Weights of a small GPT-style language model, trained from scratch on English Wikipedia.
Size: 19 layers, MLP 768 ReLU.
Architecture: rotary positions, no biases in attention or MLP, untied embeddings.
Training: 716M tokens, 5462 steps.
Each number is 500 + 50 x the weight over the matrix's rms, rounded and kept within 0 to 999. Layers, rows and columns count from 0. Numbers have three digits each.

# layer 3 MLP down, 192x768, rms 0.16, rows 0-144, columns 576-671
521497462512536579595559465454598520476491509429544555491493555485339430583506478514547500478463579555457465501565442579461541492529451435465647541529458523576560459434514544436509453502512474630457567427481494472472536512430440529481451490472496601612529629502406516532504454512469399497
530504483484547616413537503563455493518546475490498493606571585460499467583492498503402518487439507583502577449575422516416486663534536525515511541595485466504507551533480563560465481489531494482470449539484506445480471503530514533520529509534476497531530447515465515518507532512456459458
524497525498562551424489526509456488528493468501500461425472428520539460591531458525523543511499466620520554444591560442612400441511562500433508508608520589464337557506473460520571561553469555517507392526499474492398507441490544419440558456523522462607409512488488435496433535502453495500
544475450574438418597566484579523471566506559473429469508396565543490567511473483519571468561472568568470531547437542551580503546535480473487435574528501498447460544503535485484535504474532565415434495501495457461497444463541537522464476474444546491505392437484517535557397457541525523506
438498523516470530448498414542471504496567468490373516504533580490485606493416553581515530569484577616510503463485575551532476423559422556421480525538614550514477515516537440546512436474519569445487459559555543516500496513571437411597471558493497488532528520550524467521385519494512534520
480541522549508538562552566428451542487521501541503442432450569530577441608432535471540448421541504536494566520505467470506525404553581481545489591538498484488522485617406560591466551483517507498495421441529482545478567501481482507451522455530489535512421515531467587560466500549566539441
570547438501477563576541536457536593506517488508496503530623456494395437496459458485592548450512526520526510530454496476465514500539515508455489505527535612554444448489526505514507474598445408486634459503434538479495510451476466435364528461522527563464557379438417515473439438593469518529
537527481491500537523564542598442606506493549528625435543458552463527528541528424492523419432454477438543478503518442581442488445529533502429420418525447491476452473484561570527459509458605528416481479512596542538503427494420587471431603593472528481468461484490666484487513492368525551507
514456535515482499486438567456445499522502493497485546475505491381410530528439520457527477417408511559499522532462424500640513468531431449485460488467494542446513544507516484462509627502518493491439446496520543551512511473512492584589532542512523566473574482535496486496601489524444415544
421522430506568506443515588513592414537390479550515564458635467410509451387559515550487442482564357501441522513459565420507560472513516581492448516467546528484510528470560500564382527529435531524504411572523500405481410364601590528531524600442602531476478376416501535371400446555437547584
443523458520498559568373447422511449481433545492477548589449562546584488551573558507531544474540501473471440508386500497427580512545562559541469454484500431511533407470467532514449511473456458509438471566506492578429603567562467572530442469603506518542473545596491434581581500520520538583
569506479511528546558403544451559500465403452510432509360583573423547559507564506546440547559371465431529492573444535554536594479495469549383572526409492541514468419432487519509499478490504476448479469512525438527547487552437533480551475390533544498452521416456443553422485348517521510493
455472464549462544470466545538499505484458450459453559471473510550547413506551442403484491523500573460501554565499519611449523574484434494558475531474450545530512462532570595561567532492585490584439505443487470513488509499485514491493488456478480522555577525489511564547535497427442513488
483482553553542523518491427599536568563457437455615466488566449545446441429556460541603542489549425503482480474451501460430515542436495470459506532505461569462460466552456504526405438508482491538583553481559530445485494488468538455522481493543356422517527554427448527527618468454597439445
530482514524524562441477440539486451513494497446484512548482519590479434558448490498523542535503504526609478531475439476479457463459456492525487449443456521571493496503495479578507524524478505597509517523537517412542463565483494545491373514509445493590514461456459453489588548447390504546
467425474537533472549520473458483597480518510437508413511427475466537512515536525481451415440485535520416499518479439483499416563410471470426512430575492467489518603516502453496473457503510512545502452499489522521579524515576454445555579441494463518403509566580472410509425431520469501505
487484525540451457456538493411516548543423464449456442549535498595542583435514502426536584605462453545530477545502469529502470555538478527577600468485531425423452478602482553499518543491591473510584456489514548536507439599515513470522468545582496524594446539531497512555499393448556484546
540572469538568509530455465564482534535482561503436570442454469475478494346643458441459438535516417444547454492508555526456442468569552576572492518449519469518507515511501524457547473505532574439405483440477514419567561493587534383530457547536492506480415459504458463565462508507458492456
493499490484564459510415543503550530524536565526481502504496523468575505545556502515500425488525518471526561528571443432473485502490460595570474428483497578505549474499503538485437482504541538480529426498415554572515467513567495500444528548444447486483499445571473574492435488552570434427
458536570548436545494471496556508463479429475608511533524535458498544500503466477512543485492542475537513407545539513536493513449564426401536548466494525449438509446550463521507474469439477385478581452524517462536406481491547468569545490554495575475501480481534528474424402455528505531478
548514564465516541478541490553530541486588486489538502476484562490594546482515530477464532487426530551468553426520534518390485521407429509462408508441484551550545460483500568589532491509543455500376470479471546554565582468488572496563443536485547466498441512504544445483570427479536524551
458558462532562600504461502560395476511443442458554545497509524537493572502497633467514460478610474469502525469572505513505570433433501498476527432466468534455478472480472580613494396549528469508394513497461566513476466413458386395502477530494601470568460600488484478448474512552495484554
552573478555578502458493447459473452533523479521470484544538522552527590501571580463510546538630529534485509561534475455543482388463469421588483459597512494474482523581404392582456382426471469513566499511492494467463484580480559570533506528449527544510463447496458459555535481474491531557
542485482539451471509553423480438545455558536464483455531591486535411474437507580509456505482473581580534492502490555398522512619428478433479510475448518414451550432505463542521581524517431526450421594549528523517522432499392431499453542567515550584564432502514493392472540558503560457520
516510509466477555479547535492537452488499567495425479462520465486526486426488503500508487514432490454595528496509459506569561536536509550509488434437470551523433522498457466562517480463506530497495488517559496490514391526493509500503482550465495493473609494543533500510503471516593482533
525505509520405460491638454346572554465585560411537477488506516495469543597432554484492456462527591471583526486577533505604463531433513490499478500513420432490385544544505500499558416470458496574554567489577421480571562445522556525490544421513512506532568489393516588443452433512534490485
524556525489464536531448552562462501526442526443440552507494563503491431493475545503524555521475580465357488555442537567530387491567487473494639507496526454495553425473544445494449487550477502466525492479642457487578457497374478471467556486553548437465574439465504424550455540530535433469
582500541523512556512491428566460510503480459505392453497454569553566460457572560513485453523455511479593510560438502495516572481463441483654521553485431420575513505514519543509560536458467529456560431533492540466462505539527456412528547493460533503515468530428422447427449501536488551538
493500431522474511491529524591449487525508473572529444506486499466473558527517490521531564515380550549632507538537449374439526493399522479412486464452475509428513517542507486470505507448388508449521489446553552519446493535446460535463549533517510409514498453561397505495394457564519518528
501501534623530539463644468424526428458477527451392577513540492521506512474493533536420471544555465496539450565517513437444490614495570503446452388439542552443505455583478534518537568512449514466516498458523468539546490456553521364395562510443370503505508548481488413570516487576570460433
554427513539529528459384541587484524481410469537563520498491489460499473430603468481504482413384477453445476473386505452560437441501508477483507605355456443526548519486500509567536496484544434479531518454513533441591494512498547436556562556509501480603446484460551529520548381472496484478
592552474515507417551523417467571505479549471488553534509574540504462512427464496457511546509561488525517460564431478391438490460435452571436398455438436541584459368462460497501540456507541495510543507495504508499455459389464531528511530576404504548430478512602465502579426602525494608516
613437502453569459556531559497410568497474479578486583509557504507563480488483470477499564504524396464503447478527534593517605583609522664441574458464498535518509558475455524519451506518495517633591535484586503588599466516471482317510547504546452469410454591429676485513410505485444501515
516503481490513469485523491498519496505536443433511490495572605470422526470519562486423548525407597525418413480503545540560455535439483485530495520434583435521452475456475531500547522502443618499618522523510499449458467434508467478503415493548558565508463527367512445505516557492518486504
511479571519480531513473505498499458466543508493544493446518486546464462387506490577634447505515463404508466510504540502595482491564508483465467576561466442506584428496530490519507507436518454509438494522434506468501446568537532506492570512536656461490554457444510538464484455524547489518
489436558467578401456477553477463537481540453466472541526546542492555519493539460537453451405362440561531483589469476498428510443490508524555568413495458492402466539543544472472469442532387577475602461494459503523504418475445541415403421540580515527534539552524524453529535557479543459471
436518498459471499535513516474491495461443536435411482465467465435586545520503602536510559488516484538501453583508564407443450521510589440665340443508502474536562498509528575502528456559493561537540476461461535483365530511544502460523510560517497485424472572536416551462509462504507527568
511518460500466562516513523555510473550417490480543445508514536516543530556482538581495463576457571448401470461533484499406430461466443512563506591454447471501489486478491446530423525494505488546469569486465609513466457427477539498507510570547458564463538539556511476508578512508546448490
540457483485488505431495502522534449501577511525535550401503464455542460532517394479552626478497561622514474532444507504522559511455557601569515486436491450356582508605535461609512482494455525468447559560571495513421494541459542527455583487447491450500550424533513495469494564520518431521
542480467473486493470533458514460477450407482477548486562591503504526454593469506582570503568419498523529594508551538533565489421462463515559434523507494381445486562512492510485575401504539490477508399507502516501575446460476463502495419498620506431605549441502456489487289391559497480534
494489502477522486425460493439528435470538559469504484537431511522484593574566461536473519497359385524471434526515477428592503465540455489521521453499496528473486483503411512492550490536597419587514488486477560540445544591416563456497547496540482509487441535428448515359465502427556484532
450534478471504473486341498450519557521456475494543470496506503538457427545512562439541433442520458409503543489466538476505460553410486456518479492596543496559436469416537557503500577491571521437477553515471537473508560491551533465401473503439463484514463592503431490507498507509473533524
494517441542520526393541486496599552526480459439498433466484487572516515542509413560461417495524458545517542464425543428448430511495456548522436560420558530505484542453474490504528544444575450508471462506555474503538415459642444475468398581504583527480494544450557490528510476479508495466
372541444496496494541526458475482362562425577516488625493463589506525526508440584515493431530451652565445580482511490391556443438489508561507465475540558503519577519512526377527455476505459467533511468426542509434481482492424496449478399488506466417550584523477514504526417538527564496528
528500444548533608488532566565648461524494462551492578474532570500452450557555490467483490570581453618522539536455533501448524489534499549478426560475542539483578576559520520479536415520519486499551562555486515487543574582481524460443473580476494470556543477479436484551450548490516554434
445429535508527474541439517579513548577517512427429488539509598493473598564599377513509530490472527533478479521473525530499464448514604512592531471524442440526524528485534419378519458576554510506527490469522498429584450531551547566472527473537402545560502480531513411600571479467525581483
456486529516510450532501493511526462538555498431507537497559514489531623430511535451595481517426410425622515567450500428455415444514426409424510513500519536546544407469503509472497531479484536512461410479475500547550484408569516502463463529510473573497427506555550423488424460485440434528
502510459494450471415427455489350559455517471526500399488519381459540563443513486494497496542574491442466580451493507439471516496567580536438459407498530591529508432496531469530515530517533470488428606484534580529459468445423512392472539470425545504476521381541444497542435572594547579544
483494476402571472467406531528501449407512445492547570449514423480509407535405506447439560555554546510582588385492447560464531468474519556493543527439539481486473448439455544436485434492510517469516541476531531495631602495577418588561501504538529491460515500478557477471374567523450497546
417476600474433531502470515546516543528638486531496538453515481492455541511579448527516448523490604501522479493533512556584545477506516475494531506528515463451473471464508501521415384525473505401542475472552459496501520477523466489533502541558523498449508459508510543520538417509503487470
547531603486443407534532520486506468521457492491541557506515430567503510491416471525579423423458436558500506417528473612401463530524432469535538568540508574541537405499550540518485519497619479568540553441490446422465610581424420502499548452516456500466534521449415403504427464445501473481
395550503510519560436522429564438522482577531472392338422471575485513546523566571505435492526426449547537452531503441468474451391476484491487474550483537557541463470512528449518549518523465391457478555524480483495461435544485479466522453559535476485547539653464549438453482561519523509583
524484500433526415528409457501591545445379525494460544421527535495448509493498434521486563516467435431545415525519506529531666451425612515555485475529527433501467494457530479475565424455527443432465610496475543515511534434561512459583465535494487534447577553509518439421562548513494517495
533520472482629460408509569486514575544475448482500530468517453514422366482522503520530561447540524477435494439515458516551548449489516590518584572503541436523582572449452406496528522445451510502553457496526484573552506414525448537426491448510498442550478565580481499516500490530472573548
525504396490554469573602480511498509502568366493541541464529444421508515503460428561447440396584605476584508426445516448575425536554512513562643532439528411544621406441450511478470495574518653615512563471565530493624495554465431628479498519450445539524468451419465518530532576434558445541
465517488512453557561564478567485470594586515486552552472459493553481518538564533597479490486582466530514577473498444452417539536444498522426543463515492571501443456454493444492457461517457420562507454515538451545465557503495435505531507483490483459422434476506634479573488554502579463561
374491480506495535510470424426515481509423515504529578495588515522517531460483471507487461414524495426558514457529628642576467560495483495535459426534448595643518520493577470515522527514456538511561614499538499510425446465562491462546395472447523462483513539476582467517419518463488533498
473500459464495584501467527500554480524493484406486467483415506516491450439458525477568536387537494448414493426404555491503453434435550483578587544478476446529541570536558480395518513449527597531569572468461513541572437501529452590533434533475427553508520407424513554552566492429504428430
490429584577487446500540455410533481496549508424534453562395359487523505559456471582434530413528582529429568562569458538578538447491522480460521512491583507482473598561485547462564454477565578587560600509563540511457501495606464462459532475450440462510568511562567498381547490566553550459
511506557446441459596503473600519535387473491435514456523437520510508497429619488483558521412630517564512509542451486549521369547479493453448527463479450532459480560495528595557473474521463527455526484527460500486430537458455466568491424485453500520507431482548438519518594474471525541423
558546550521475590453436482446529550580550455471469474519485536590435586481551489495453488517487493554526563443559579519467448588600506507517480522537546519512453456511534467585466530449474513467442472464542457501550454538527475604441446482474556475523461556432537514549442474459572575581
442479552480486521484519493562543514468385474494521584455507495467531458378579505523558565487611540575484499569501484545432428588528513530437481561524494384525477571531487396453529529495566480430549554495498530518533543437426436506489535439514515461509475464459476493525470532435428472450
515469477507494481481466482552606508472372513495512513555538542491441490399443448484525494554462497565520461574510572509426574454491479488413575460573403493474538484447479441504532421496447467476535487549487574491536465581425478482495479563599580535552560443401432531538548476430583460514
466556438428522528521465489444605683465506447513409484503547518458524498499436495615484557607548570418534432514587478443453542505585557522494603462507484577514571518544508393431447429468485504476517450455513414563467553501594556508468525435450569511503479534426581498445406472541495504539
490532553584460509388527454469538446588480483500593387380514457446505527545438385494451511526468567370486478464525575530598443430527521409498437537407454389504553480461463522491509423507401545485489518515491574460495589540573494536476429509495513459524564568434421425512632443442499510623
544536453551513465508502472440560563466372604440500520532558551522523552479473474557411467436470412447416493481538532447432454538522482538556568363530538482493435528481471498510491435474415501610551537532534496469436514415526496449491581473407535490474509443517546506562495402522621458546
480456447509499515491539606502462466524575443603510529492563451557467490490526599458476482516432483519533576597428468405426512496469450567563567440521489496526526542536476625497473442509541434517575526463510493487467471489519458506468519473452483487496529462547476496511391464432513512474
513492536496510496579431559455543537452561495447617541500462471540537521412375440481564440440522486463473537499529566486513491473501491534443514512448534452431469432473525517475511496542469447436478477561543492536478535420457546456510483517507516508526498560423518471530564502521449522518
526547508500504522414621542543426493538547525485537492591623485472394460532536538530494450526520498403475462493438486483464588540352474542477487473423544580493457523588481481531529461503535424504531532516517450515440525547518493437460453505508502487520499542541458477468473472503547531503
464499522479440611459516513447486523557566502492528542536459471501517465491494554491556457453509545463407406445507472550454483498511517599604537455503582537593486451501547437492422553488549461530409420532436507568436574527543504456473556428469507503498533539490586553457455579527461516433
500503522481487566477430591535533449524560510388562509517505504546479463522457455511461492434502523445519501532598459442484476517480520531463522483383542582411574554449546611394463495448458566548494471450515575534606497509484465479485418383464418514486533527502545492486436546500569496481
506540522495579514551456505498528461473537466476466455594486391506477510591475433492588458490513404528458407631443494482563501448513503479437554477579457491501497551487479594406540505512515510471441507481418503461490460505331465529536550485502436534502495502508413490550496480526500485414
469571497438551498496571527453536446470543498489423606486531525540557576456457549558575385549426488435463546465514424450467387449483613407542432443487504478510501469550464526504593475460404438489615498496483472444446437402451459465489490400504546467441495385445461648482475428470473479527
447505434439445481515554459459478499468481525563471438535551487572456563536445535582583447486499442602446442492489568509476614490442540446486342368507532492550450559438510547640475536453423517524693459580429497471495447485530570541491488523356507530475620611476509532480508454488523438586
390471448443548523470472534524529472491643481543532439500563497439475402591514471458457528464453587484512527521568512545391449553557505499442425469480463513461499433527531437535489462448477473489547494507503522558525464550456519542470513500524436529493497461551548568538435547545488523423
505497493424554479549503485469555551544517557489494486537518493401546530517551526531410623423415534421575512412477548487488561524592452450471494577550556512442514485456507518627586502456422512519582399450548524496421507476558529479491528543510469481476496501578517519568537534461504495453
501445503523465511583579479619424524508539460513486443510567462537510530504457473522374494543514450416503560481469492437607533519512533517510536522409560563470463477494484409500516512604508501451551518480504446537450636480539428449586496494472476515525464491444547529464487567472471523598
535467545503492467504545502454543459495537466503502426467501465476512495436525545530502507433557625401436478502497459527523486511424430560476460583415465576533581517459508476470465567530556451539433488443483598548507439504413574550496475524496545472508563524484554520590507389543551498470
490490513485442542564537593486517458546526519451496529505527554548550428472421543581598477530525545567530543507505489576467549564436535463472556541493508496571469572460548406456380485503498505543444543507513478445571616513482500633474460508398495501481499456477527572593457452478522567444
479507511493460467539513464447476448516511480517472549401590399496454437429535521483475480546590515503553559545465477373489475430475523485448504486440502471513479497548540480485585460475442438511512468485470492462552580476558510513476502493517491490559484546430493617481428573461423506526
501485563549582419401596500479485539514577509467458519499492457455478530536493422535449484523517435381582483480463500453483461395490514541515503509456546475533569343438512496362498577486537544560552522491580492491506584534421564573468475468556446494516588437460463476573535490466485489564
373431410547528541467521446559464532529483562468448460460445463461484469559468522519535521508535476569479414588571489410562490498554424576572534456512464550531616581504505475540496557502463570437567456501506492489526464533516505450512498454507490461526476501583529593515426426594490546411
510519536461492504432516554505449540454434479453449566566485533401514422519595535460560498545552458433479462482468481545529544587444504492416524432467424501547471555481472411476491482552401468575527488412485516438580503396498438472553565475632533500494440477446512415468506458488513515437
470442495537544412499586527387519512558439415446535541506408430549466487519643586482515373389415502499461496563552521532521381503540533467529513403568509426530514534476534475435510534470490511507392462432503458560453546501516573496505491414442580511520505461558450462455489577453551555621
517488458565504511466534499515524498545518608576528481459520518571486538535402485484392521561561432541503544474457535507406498520464393479570590518570519575432452427473554573506508458523570499475465474507543540452545462478597491470496498517567518504478558581420451418408431491613445509524
478463446479427482448538626445408521481487445546500492522435479528475508353542470452571399497479428382591477506501559560514427446496523392483369555409541501466498608633487440401589514491467447520486519507508412519548493516537507497481487564481544451511520448478454378496472518441521473542
496532442488495481485508619467388486602487564641435505506451431472479465453434586525483495524595456555539448590502496469570554433539437600474513507534470420455481432471443510497505557522484548446542574477547430453502488524479541521517547566541564484429601546590514458522510422471566537475
418515514546496521565362435524448474478610511557504535540491498565524531547464498474532370478444469521504541426537545474544593452448514563533565473430487524549432517510487486527515446489479486478516517446549456470440579516492514520455485526359501497461459465537451414556503553585475483605
523465518504566441609458544403505511485461574557510445554491559514553517582541598502449449525358501529571503418530549436548523467481463560469506458429475546483529415551496417465537415508507505561511432414583470380498422487420495495443583485415497561469574650544479447497460500525549493546
438543490490506536499563524586525596480566487460536501586500532570397488430530501471469436576496536433483544501502508517507538480534480508468451537502555562471496428541521522469521551476484427552518480407432459542470563597490597460504578564513539482442502536571544548486546511488500573504
564509424500488525569478487577466540483547546513539479559486481489525522564502601522592518528497506467549447524524498534601444498543521480476404390498455561463502452524568603500600491516451574529593483544574573446551513521596484407554545451442572511573458543494629553417496498507467586540
519465526524497564580484445543502397521546462583509498533476495613512575482485560481620527525460516508498496408436477523477546405483414462461520503477469508581496472490529564504391507549565508511516410492425482466542450477544535492512429515582504529429369539572520495479497400505527423389
480486548498464551533526473439548500560455462539484416466490481639503528528562531462491440515444483520496501433599530422483572472512498436504522573549549467414533451515475388451527446459397505472530479401518423521452476485526549468502468502526494541394537454426503479617504460492550440495
468517534448479530544542421519364495544455482464477474468510460544586549458570466474578506540501497425437485490539481524477470403446476602578527552522420535543435526561573676440482522492523464441601425549535453528424528457447486516500518524466542478466406554451510543477451403535553449400
509540532550505529499538543613500502530411595390584526498481508566482487480498514519526454495588522475453535453555566441493545456529585539516452472515516400571496517523475518477455598537483477536546498578497553488531585430515534523439445495460437412398468521463520510454448522518503512565
479496498558493584465501549378532535555561508545560585513516560499500411519525480430511534507432444472527435497517449544494513505463514494506520564508484373488521475478506366415578486482577554509531584619568435448515490568520570404457542479523513540505487519552449472437436434512529505535
553509540467488482511458506523503474462550489459573505597502409450536463488516444525481527515563471551463424487421476378484437527467496469482511503530463490503526446543493508517469446539546540422670543455442549472432484501424417555611427485476533488476373502534486360422539469436472623486
451527542524595474525517504616392485490538509521565382457574463513548520483378517529555555528642540529529511498600617547516495513538564424467500529539585564493538537531530577483424449508484492529419492538548520444534528552571505528550457553526487474511566481547457521617520487555531477534
458561473474634346496524585426496437548430545487413465481534511608498501500588537484440585468512552502437514604569483448550562500499556448556512487514581580554516463444463557538488425436475462484449534445551458460571449491520536502469498497486511529543500447479443548570542539505522504458
503518487512481409499553524533504534499557456528538519501503576441503608512506555456420480518484566539483514464442569421461510630568481482454480543497437464488464494546505553385599437523573364463497403494522545479496461443535452490477540503513455461434515487460473421493395530440479527501
507479458537546490432523416403608424438510450583528526459534447597500562393486481525412542540510511515541540478473567539545501515530417501549537453485532565456501559491532480499443498439578513519450467493505402515572453423464524598518506475479486558516476529422501449401440508540492438549
521449450504599477503514506474482438523487431477520467501600638586394583503451502429543403559572505591407519460507615450592648447453441473463529486515565512613497455523419413527536548482385510553495488480438523525472458470532488524498562516527470503561554454549374496433499477481430463519
520557455533542536604533547612482506533488502573581467544443486406512448474548503528535565596441610484426522531520453525449539446455590428555403643515526477457535524497492541499523543529551586561493493495436521502505484555521574491500460423575569502411489520510673403517472527548439439469
484463480531458466399446530599408462444527474402562531484452504490437438606518531465443499519469412497573466425472479477474508551559533558494473428536600426515381528475436455472443488484463492443339459556529519489548487465424545481496377554443570470517583499475471501474432530493521467580
520504535533499561485542437494609578600490450531580504478460545509549450474555548506524513451544332546513456566470511523474460434565501460484513445568475440499554485429531493544575508501501528505491438498519406482433522512450429571591585488515523551605504514540483488431511426527560468428
486525429469438569464439454546476467375581529448576393436545438434553480500503457518445518563467466435561560555470487549522442496515490495453433585562493621513554547512457530609501455458479499482461417485565506470474567467574524538477564519318549462473533506526510619460474434628519544573
529543411473448566506481450532504465540407455496455571618596496610512531558563495420494581496407561449413482550451519474458469456493548528474343476431513404440413485450528524559510436533518442500507606552457483504472506435456514478534577487416453494534526491503512566517490585506466553494
561532516542493478622529476506494494465514470446503539502431499460573533439520511567466450526457454483442488532493427480507486560447455548432527436504519475518493486477450477489513502562497460572454574443543476559555430511480511476527528498519515494478448461481617532543516589426428506551
509481559509494556460548520397557495480436492485640551520439487471524532513476470383538516498574499480518468512551434507490506565497452524475508532634476469531634496540515489497539483561535530505477608474586561510562495391482485485415476428493590508495523533511481589505589473483528484462
608521424519515534484511512353467494537510509465509482530535521530513516504510491451511550493505473535470489501496530484524485569455555540518699545570477427569493579539491525499434549513517503515494494536448575508493510499415477568429507476408464532436545475465543491504455434599454498499
533494438556506577459521528552508436554480492464488555503515488515561477433532584530446424484423492471575485471560518392498530509590504546466545488583437461439404530605433487460525424533488416468655440557478618488482489519653608462507505454406445560618518486530516451478466472487484534470
461558472481482483520516493485462423482507520510525460550482486557529452499415461504503588528634498548470507493505542482418568428464345615535499493543566529516463450426469488502542505560452499507404453501532485505524495474483478451569452517474489469506521551485482501532526455525459570578
548421588490546506541492508493475506429520578513477622506533574384537480539444493460504481530544525522630456527647541512484541418425369564493425482426496509501557487542475414510489517558588540584492595581465576464484463518524494477486488503521419452551586399505520527525574564447483467521
422461484520475453378416502519643571464540537513523478481470482513461524489431504481527534573502507442543603429505477480474495508471584521528501426578552484515504468505450569486411519517449470482533461514539423452453526496450352458560621483474501501467457564525476361477537591487611420379
517474531474500500586421533472503488455575539529564488447544520500466434496572400598547382488472399470423520566527441395426499482433423521511485486472476478463424552545516480539416518518464538531650439527573516560371446459494468496510622535423568504571509427516467508552541408454505412528
491458504427493529439516577486475658548513438483502553551511560432439494519507476574501569457523445477545434485459435538499487523459569521520467582532510548490431492516499569570523453459461463593443548450543493404582473490443534551464539526514411494525463557546492476470486535444500534490
570548429511527525494494448460562520490561455442514541480601468525490516454502368476511485528476514457409513487468510478536470500494479522511579537580474463535531501502550582516448413499395503465516578532400504449491488608474494456512497540542524482507452491465450457587532471467490417567
528517530511460429446547411497408496533551519535402435619453495449553490442486448464573527560457452456527508454565487529524449601599579472509464542508545501517524380476516584493471503487530508496394527484582440536409461488467516504599438455520443543507592464484462583519473423477581467515
469553483556493519446519587496526486474517491582505503497480488479530520520524521513493505492576481525513492478480570446540541456539499512545489563506418473527425528474529619494554496478510511538557530536449567530506488500535420603411541479536557531568508569498496425449484537507475496565
573503510550516460532510447434537501571547539555630428462442501510480492442456521558506589593525543505423506424506571474514403495489506477553469504496447471502574566533536403515523489561602554519491601543557555419552579496444448547402455449574517448551574472420467537506595546447476541565
605487471571536453666535533525476596475550488609481541523411462565504431488511546483574486508513472428518586442556429563442560546473561486577450516498482538473524576509472392535444530529533462536398544487486543536534479518405481465443604475548505510540542562498466561569489411420519442524
510426550494518579371540445501570511412568438493520530413461430471457538618510462487534474468484478471556497493545467464567546421479456484568506389530534500516453572607437502547512537521492563480624480558446492559515583522398510570585478527480491458469519485508524466422457465636564453503
463491504534506476532464554506456457467486500471446452544514405541522496444444496509493409541549528566450438480453489517498536436497462521553504487455478479565531428538432474511453483512549542465498582517490482495508487525579555441487418517506530426481360535518469515553580482560499486464
417540509508566502464515523482503551471479450555469435542487460520490532440471456496505456545559482513480466615441495443607421490479498446381439505460502527581426531518513417524547538523447504448422423477488456492453465491490532461507425528362505529454516488386456517525493545545495453561
505544471607616620502456525516573442491427524464492521502525514557491512512536645564525535524519440539486498488476589470492520448445451470492552483500543513442458543503447492570440553485517516498523492516505509482527476581493559601459480521452471493502511564557494557480454566457531473543
517447465476492431542491519483583530474509499587478467513483478417542429438470465523555500481489459551563479550490521586466471446503604542435569467459409437542548426496523533422519586480433480588517434499518508495520523536556470539488481510451512474455499442511500596555498380603414462504
565517537437499529483571491555407532487463517449485488466460434377545499517517431510429471533567557561482555495534486463525526485561460605504494533499501529569479605493483556530574548495592457518465481469517499588507496476514579602503487428509390556494515502520430515424486420413514479561
418492593476394478686481499503446449485557515488449484477509588534530446508568415545535544495376479508468503502483459519450538520540513550582553443482488542562604611478548620494554586521439486444501519560498546501478502502438484456508562503555466471575486476488470562432464433588453499531
549447422449535494504484560437512521505433560450500500570490389570479539606495460509586534467512543424511496542478471527616577474522458511397461598408579430527516510456543466562559581450549465449334530475463596566551502517447564545500504429513534553607492483456470408493537441515518555523
546519523522477539572574547505453494466579483534492513474551476524489587470555475506515494489476505480497452432553508546437575501497433415500506514494502555511564551462509448460525412466467539557459394538539557519513531566440467430525457454439415498512466487435502490579500450447478497524
646491474507495543465490497590473487471488546533447557416500455551511509503462519515468586563472519374494489518433576591491606489500410526435490538565450502523568489558469478570501504536521452441438580521571455490537461608486474476470480512403419491525547479435616495550570517594474517571
540527531473504519531522425475531558495532497471459584516439591525542467547442344547589525492460563474484541461472490492427496482553575554442526621437537487483480479487494538546536486501500634468494521499514545452529520507479571467528571551519519467615463486527552487502560472514495528497
556435462498454474496570490479409592495539490568533484540559439478524468547475532523428468442489485464428503434453506552428503559513524498514554570542458495633507536558478437497426530504575492481431508459510465494529502467542497530505438534521477497398503558524448472504527581500581486377
474478505452528527534500481501480427521538516506527516527423531499469529450551440449578447500498414486472577433580577588461547525558516437472467537455469486568544452546603384469532534478524460478587564536527423481514566376453567506446503514493517497515492495488594530509526482504541548484
581442609457614508539477463374520473475462469511521465479586682562526528555508389446502607563549483470464534615553448528493561429498514494493566499518502468533436460503614498523502553419510458541566519455469499510447501513482549457511484480462530526558424500667568534476483468534399508425
496509464537459435456456528570503528559500474470489534392464588491406495398545552512460512542559468545493499453490470536511604477521602453525406606438495417582540509501562527504485515534479572545455529513472436443538499455529485552550380535520504502483478496475424395465522575486551467487
477477460473523473448439517474551555492548518544575556488496440350419522529509523512409486582366506522488525519410512454523465456448484505473512515557458538417472439465537407514533517530531471488540445540460377553504492372500519547478471470512535523532518487614490572526486525608522551473
552500594545502462420443384524551472449572603510466538400484477450402440558460457464523504572504496419601529505566512517499544429513507437436441492521485556509504541553457552549459459534612560390473416541518534493543527493410437410473492457450508447433415517475437570459470538542527592505
517453495439447480537473556482562376515538534524541536478595506503509449534513551527470442426498533459542475488423466450528529426501446504559448607451466460477525413507510492511478430489464491536430475455564449614506451482570496447566499577581437457499487561461594530528506542521539449460
434488538486548518554500476539451514551440532597395556502443458491557445527560476484500559540517524389544561507476588576413533470485528484467366559514462434560426447511517508514502474523576508431478550554487509453478466541494489549573511499611494505488508515516549480574609449560549552482
502549485457644489544434506460490587501534547441429485490460445485527506541570527509512517558448548600503488441568452427516514514556440548471478562511486565489602499501545371552557568482502542420490439506535587467472548497451615545480493519451465524580488529588471519454517506549514401586
520445473582543545518519495485485518476511501582486479434468519572475483438391457557463534447533560507562468467414470530506513538496511523470562544519520547594391528521435438469482487477551448504498568560445497488529610566465467462492515519476556587552518493481515518506519540531416502445
463509485483499445462520506539508518491577448591436534506494556546354509507450485581533421505523482599541447546446536420507509593525491560528483510462575478503482514539543346506469476449472570558442429553544529474373478457551414536469412483442523537522464532443530496463454453535488497628
535480495549544585496540516502515540529537397527524474455509521491463500451463484500628449509494499575469527533453425509546587506559455540414434511459475532607513431518423439486410493553444522544444377518414470559469558493463417568506548548474526473586460509466502552524543576527470534520
479538463540485480539481576468489526516551496462486565503446525369422499591407498534426521508492564527559461549433461447429481449436498548456464501411603561477467533537482405549516522526431546442532537450549430510523544483588547566505380491469479605453454468494518519481503376510539471395